From a checkpoint of a small transformer trained on Wikipedia.
Architecture: LayerNorm before each block, biases, untied embeddings, attention and MLP in parallel.
Training: a variant of Adam for these matrices, 4581 steps.
Each number is 50 + 15 x the weight over its row's rms, rounded and kept within 0 to 99. Layers, rows and columns count from 0. The size before them is the row's rms in percent of the matrix's.

# layer 3 MLP up, 512x128, rms 0.0805, rows 298-310, columns 0-127
090:39 41 50 39 41 50 88 47 49 37 57 59 53 60 57 42 70 48 44 42 56 59 33 55 59 45 35 34 39 39 47 10 71 33 73 34 68 51 49 47 57 41 50 45 49 60 48 66 50 53 44 82 69 29 40 63 56 41 35 38 60 44 70 48 28 67 70 48 59 71 83 64 34 59 31 62 50 41 41 50 73 63 69 60 46 44 59 86 64 38 66 45 48 56 29 40 62 72 70 65 44 57 40 42 39 37 37 65 75 81 42 14 19 46 57 51 66 65 22 27 25 41 30 51 32 36 42 56
109:27 43 43 24 51 64 25 39 85 62 42 47 41 24 49 51 70 72 47 54 77 25 50 48 41 35 57 33 31 55 66 52 60 49 51 60 77 30 76 57 70 13 30 42 55 43 39 55 29 53 91 48 54 47 32 60 55 18 54 41 57 67 49 53 32 69 58 54 61 64 35 35 30 34 55 50 56 55 69 58 69 65 59 46 45 49 57 45 55 68 65 44 36 56 70 45 67 59 34 50 37 45 54 29 34 79 66 58 60 70 26 25 43 42 67 41 39 60 58 49 54 45 40 24 88 48 53 54
085:76 35 28 55 60 55 62 76 63 36 39 71 33 65 46 28 33 37 41 41 46 46 32 42 55 76 63 26 72 64 72 56 66 61 64 80 43 62 46 39 46 10 68 70 44 44 38 62 53 39 63 48 23 45 35 53 78 62 45 51 58 47 61 27 41 52 64 47 56 64 68 48 34 29 52 33 34 43 23 58 54 60 45 59 53 59 57 40 46 56 60 37 73 55 44 59 69 70 37 73 44 21 52 42 33 67 72 72 61 65 62 29 29 51 58 55 60 46 54 62 20 28 49 27 29 42 31 29
132:44 64 59 54 30 51 64 49 27 25 71 49 42 60 21 62 50 59 47 71 37 11 44 48 66 36 34 43 24 59 63 67 60 41 67 47 67 40 58 47 61 58 47 50 44 55 61 35 54 62 79 53 52 34 26 46 41 53 36 42 69 62 45 62 18 83 64 63 63 51 37 53 44 57 57 63 33 47 61 76 34 51 66 58 56 47 75 57 61 19 73 43 66 44 45 57 60 61 28 37 43 54 49 31 54 38 40 56 63 87 28 53 47 44 34 54 43 38 99 29 42 42 41 51 70 45 40 29
114:44 58 36 62 23 58 41 27 42 68 35 54 55 25 70 44 47 53 53 39 47 52 33 44 35 44 73 67 41 36 56 52 71 41 24 45 26 47 54 42 57 61 44 66 58 51 47 77 26 77 57 52 49 33 70 29 52 37 42 55 19 71 61 60 32 54 62 53 69 72 58 32 38 23 11 30 53 34 32 76 82 69 63 53 56 71 45 64 55 65 57 42 43 77 58 51 59 56 36 60 43 65 59 46 48 26 49 45 53 53 48 20 35 47 37 32 58 68 26 72 68 60 64 21 53 34 44 70
096:43 57 35 15 28 57 28 53 63 58 43 52 42 15 47 30 67 42 40 55 49 62 51 41 44 29 54 24 51 36 61 51 62 32 27 62 67 60 39 45 72 42 67 41 52 52 21 64 34 48 53 57 37 37 49 66 43 45 24 39 45 57 65 31 28 59 77 55 67 74 36 27 26 39 54 36 94 57 47 34 61 35 75 25 71 72 69 64 74 54 69 46 51 54 22 64 49 75 53 72 44 55 39 43 43 59 47 65 72 50 60 30 38 46 51 59 52 45 85 50 54 57 59 56 59 30 56 53
115:48 71 45 40 69 48 40 61 59 30 58 54 48 65 76 34 64 19 47 79 39 49 51 53 46 25 00 50 23 31 41 43 68 37 48 43 34 45 45 45 58 29 45 51 57 61 47 63 51 80 69 12 27 45 62 42 45 64 56 49 65 60 56 37 49 51 59 53 53 33 43 47 35 51 63 66 29 55 45 57 38 45 58 57 60 52 64 86 60 67 65 53 41 30 20 66 64 62 70 67 31 45 61 38 44 67 39 60 70 49 32 65 43 47 52 48 69 50 77 26 31 44 20 65 28 42 37 40
117:04 85 21 54 43 80 48 49 43 76 45 38 47 42 42 51 85 63 31 59 43 52 38 45 38 55 56 75 46 57 33 19 37 65 34 55 39 58 28 55 57 41 56 17 63 53 25 62 64 37 56 47 82 52 56 55 48 25 63 39 64 82 63 45 53 21 71 65 65 49 49 41 35 46 58 55 41 62 62 28 53 47 48 40 53 61 25 42 55 65 66 09 67 56 62 60 62 36 35 61 64 66 48 38 49 49 58 66 51 60 45 47 55 36 51 41 52 30 33 51 40 34 45 85 47 45 52 43
099:36 44 37 47 50 72 36 81 51 53 41 56 43 24 58 65 42 32 31 65 44 44 28 41 47 34 64 63 47 66 63 50 43 49 22 39 74 55 36 41 78 38 73 57 37 56 54 83 58 57 64 43 63 47 42 48 63 60 56 53 26 59 70 22 26 29 65 45 53 67 36 46 39 30 53 88 46 52 38 22 22 45 44 39 54 43 36 30 59 77 49 49 65 52 42 40 39 63 47 87 48 78 48 47 34 32 52 74 63 77 51 15 43 48 59 58 56 70 34 55 40 60 62 61 28 29 52 44
102:56 57 45 40 54 57 61 64 86 25 71 45 22 39 73 34 44 59 33 58 57 13 28 25 61 50 68 51 47 70 33 60 60 36 52 79 71 44 48 44 61 57 34 33 41 57 28 50 22 50 40 57 41 41 43 62 43 52 32 57 38 61 64 45 44 85 60 38 58 55 53 44 51 60 28 55 62 66 48 25 29 64 62 61 23 41 67 59 56 66 61 59 34 60 32 43 57 59 53 70 38 54 40 41 24 63 55 62 66 59 87 37 44 42 44 55 63 61 53 52 15 31 33 76 69 33 53 75
101:28 88 36 44 29 64 46 60 35 63 28 48 56 49 42 59 40 41 38 61 45 50 36 22 36 59 70 79 54 47 77 42 43 56 19 78 66 53 57 46 67 43 64 26 48 65 27 61 61 36 55 49 80 52 37 39 51 60 49 54 40 60 64 59 41 36 70 70 49 51 09 42 53 40 80 42 66 50 60 32 59 45 39 43 74 43 42 48 61 76 55 37 47 64 52 63 59 50 09 54 40 55 34 55 46 79 52 58 58 45 40 25 51 30 64 26 18 45 55 72 44 36 66 44 72 53 44 47
120:31 53 19 31 34 50 07 54 41 49 71 57 25 36 30 30 64 67 40 47 55 35 48 50 45 33 55 73 54 33 36 52 69 49 50 57 49 47 42 71 45 56 40 30 48 52 39 34 47 43 74 44 43 55 63 51 54 31 39 55 54 69 61 55 39 90 64 52 67 51 70 59 51 54 42 50 79 59 60 57 54 58 54 49 48 45 78 38 58 15 65 37 62 32 37 94 61 77 50 43 38 20 19 24 46 49 56 71 62 51 46 71 33 43 79 40 49 70 52 36 34 49 45 59 52 53 37 28
086:45 47 36 35 40 83 54 48 34 47 38 57 49 49 35 40 66 28 33 69 35 59 59 38 44 32 57 45 28 64 40 62 65 32 68 40 59 67 55 48 70 42 65 56 43 68 37 35 30 34 59 68 49 17 41 55 64 26 29 56 48 69 77 35 26 40 68 39 76 68 56 50 38 43 50 53 58 56 61 57 47 58 68 56 48 68 63 45 85 41 62 38 39 49 35 46 72 67 81 72 15 50 41 58 28 65 45 78 80 48 44 15 39 42 72 54 63 55 51 39 57 45 34 43 41 18 47 33
# layer 3 MLP down (transposed), 512x128, rms 0.0601, rows 298-310, columns 0-127
105:54 31 58 25 53 60 58 58 54 58 66 50 29 67 37 32 44 57 58 44 65 48 52 60 50 46 44 69 42 69 43 53 63 26 67 25 58 56 38 44 48 63 66 33 38 53 50 65 39 33 66 53 39 39 15 52 67 46 49 51 56 37 79 41 70 65 15 53 51 72 63 41 34 58 47 48 71 55 42 38 69 47 55 30 39 53 90 69 98 37 33 58 66 56 48 36 60 51 49 52 14 47 67 61 41 50 51 59 54 96 75 26 33 31 54 55 66 33 41 50 42 51 42 38 51 31 25 40
113:50 39 65 29 75 49 30 29 51 50 64 47 46 42 53 55 80 41 09 73 58 55 63 51 36 64 70 46 56 49 34 49 37 42 63 33 57 19 49 59 52 33 53 31 49 72 49 42 47 51 67 57 30 19 24 43 64 17 78 56 19 66 64 68 48 43 55 56 47 42 33 40 49 31 41 53 27 69 54 43 50 43 75 40 36 67 40 55 76 46 51 35 47 94 62 66 48 57 48 55 47 44 74 32 34 79 62 62 67 50 56 49 71 43 54 52 44 58 49 55 60 54 49 18 72 30 63 62
084:52 31 55 34 42 64 04 51 43 47 63 33 48 43 71 83 43 71 54 66 40 56 61 84 46 34 40 53 39 44 30 28 57 40 30 22 44 50 57 30 60 57 49 41 49 50 69 33 46 38 34 70 78 35 76 38 37 16 43 49 56 58 43 64 39 64 34 50 39 74 45 65 42 61 35 48 66 67 33 60 51 26 52 64 55 56 57 73 73 47 29 58 39 53 48 36 59 41 68 59 64 58 52 51 49 43 27 34 40 42 60 51 49 50 42 56 34 67 43 21 83 81 64 71 67 45 73 64
109:44 56 71 29 70 39 53 56 50 44 37 35 49 53 73 65 53 52 40 41 63 24 49 50 38 51 63 47 38 33 68 50 28 81 43 60 44 59 56 46 60 57 36 28 71 72 64 59 26 48 65 55 36 65 60 06 44 31 50 57 44 37 68 22 72 58 21 53 70 38 27 28 51 43 41 48 53 62 35 49 34 52 77 39 67 52 46 55 61 58 72 37 29 45 54 49 57 55 22 70 70 48 63 48 49 52 69 66 09 70 21 60 45 29 68 59 58 43 45 73 62 42 64 46 43 35 32 76
113:40 64 30 50 14 54 56 22 58 58 48 47 65 60 50 38 44 61 43 45 16 34 55 46 49 38 66 53 53 57 70 84 56 59 60 44 55 45 45 50 48 70 75 38 35 44 34 81 26 80 17 58 52 55 50 34 47 48 48 67 44 85 61 78 62 21 83 48 61 34 40 23 27 71 36 50 56 40 51 45 49 77 61 39 49 62 39 35 33 32 68 52 23 62 65 62 40 47 54 51 64 28 63 39 54 37 41 17 53 68 51 54 58 48 38 46 60 59 29 54 67 55 56 48 24 53 68 54
089:43 55 52 44 52 42 28 60 30 48 58 36 59 48 42 49 49 63 62 39 41 68 80 45 30 78 59 33 61 46 56 44 68 76 59 14 47 51 49 46 54 50 56 40 59 61 54 60 46 46 44 54 43 00 46 50 36 45 47 32 36 35 54 53 23 49 26 33 64 73 83 46 27 28 53 56 64 35 53 58 65 40 62 41 55 66 54 42 59 59 42 78 51 30 57 62 40 46 77 53 34 73 60 55 47 37 35 55 48 49 88 18 32 14 72 68 35 46 40 55 69 59 58 32 64 63 36 78
110:39 63 38 54 56 43 63 58 50 50 33 68 63 69 81 31 44 51 43 85 61 56 48 46 41 46 24 62 57 63 49 67 51 59 48 59 52 55 23 34 16 36 27 36 43 39 53 45 52 65 56 45 71 31 50 52 61 57 39 42 39 25 69 58 36 72 48 52 50 35 70 22 68 42 58 51 57 51 49 50 32 53 32 58 34 50 39 65 76 83 69 55 52 34 29 60 56 85 69 80 45 60 63 17 62 25 04 67 64 42 43 48 61 45 41 25 56 55 49 66 38 63 48 37 39 32 58 54
091:60 64 51 30 80 19 68 34 45 39 54 59 52 69 43 56 50 62 53 47 29 73 58 79 45 84 39 57 53 59 20 34 34 73 51 32 36 37 48 36 59 71 49 52 32 40 58 54 51 61 65 35 51 46 79 65 34 32 58 50 33 45 72 50 63 55 33 27 80 40 45 45 34 29 32 35 42 20 44 66 34 54 54 47 35 56 53 51 49 50 59 46 66 54 28 52 29 44 66 46 53 45 44 74 89 61 43 60 39 43 39 52 39 58 26 56 66 71 59 37 43 59 30 27 85 49 80 58
089:60 52 62 43 65 35 60 54 65 59 54 63 51 55 66 91 29 47 62 51 74 67 47 28 28 40 68 53 05 63 63 64 35 63 40 42 52 68 57 67 52 35 58 75 58 60 30 55 41 50 46 26 34 43 44 40 42 67 48 47 50 69 39 45 55 50 60 40 29 66 47 85 32 37 58 49 51 33 29 35 21 41 34 21 15 34 50 45 57 65 23 56 51 33 61 30 60 54 58 73 54 39 60 62 37 64 42 62 47 38 64 46 34 61 20 40 40 62 58 38 56 52 93 40 62 39 62 48
100:72 51 58 48 65 51 65 81 68 32 56 40 46 27 53 56 23 63 39 61 48 30 23 59 54 68 58 33 37 50 37 50 32 36 52 65 58 54 87 29 59 50 29 35 46 35 56 27 60 74 58 35 43 09 77 61 63 33 26 38 30 24 27 26 58 55 60 35 48 44 67 70 56 71 48 43 74 37 36 35 56 57 44 51 38 51 59 39 84 38 82 75 55 50 67 63 51 54 49 54 28 37 50 50 46 51 56 29 32 40 69 55 56 48 57 52 57 51 42 58 36 53 42 69 66 65 50 78
081:68 29 66 63 96 49 59 35 52 35 54 56 43 64 75 47 58 46 35 55 47 40 54 80 50 51 56 42 31 46 22 44 36 24 70 68 33 29 46 46 41 53 63 58 51 33 22 60 44 88 69 37 29 34 68 74 23 44 51 36 56 27 56 45 47 60 37 62 63 64 68 60 62 57 25 60 54 44 52 75 42 54 59 44 24 65 89 45 50 23 45 50 42 48 25 47 43 34 72 45 45 35 58 67 55 34 34 38 58 67 35 69 42 56 57 68 54 68 68 21 46 45 47 48 59 43 58 33
113:22 32 57 44 44 49 63 58 58 42 61 32 52 64 33 73 61 74 46 42 48 29 47 66 50 54 52 70 62 49 53 36 42 43 60 43 47 48 52 59 42 59 36 34 33 23 37 39 50 64 87 59 23 37 79 70 44 43 54 49 61 71 38 98 67 41 68 43 62 34 60 37 38 66 51 40 43 63 44 24 55 52 32 70 43 41 79 41 48 51 64 20 34 40 55 67 51 44 59 56 66 30 39 49 12 55 41 61 44 52 55 59 53 24 71 39 68 75 28 66 55 72 44 43 31 33 63 22
101:35 27 55 44 39 35 50 61 57 65 87 54 35 42 45 58 43 68 29 43 48 53 10 46 38 44 20 52 50 52 45 42 14 38 38 51 63 43 63 46 43 71 45 43 39 44 77 73 40 43 30 75 60 18 41 41 77 52 49 53 40 61 52 47 30 84 51 66 52 46 60 60 48 52 55 63 48 43 25 33 50 50 61 73 63 69 49 56 57 47 21 67 47 38 69 39 33 79 39 57 63 53 27 62 45 80 65 23 60 70 44 38 67 37 55 56 53 68 37 41 16 69 56 54 34 38 60 74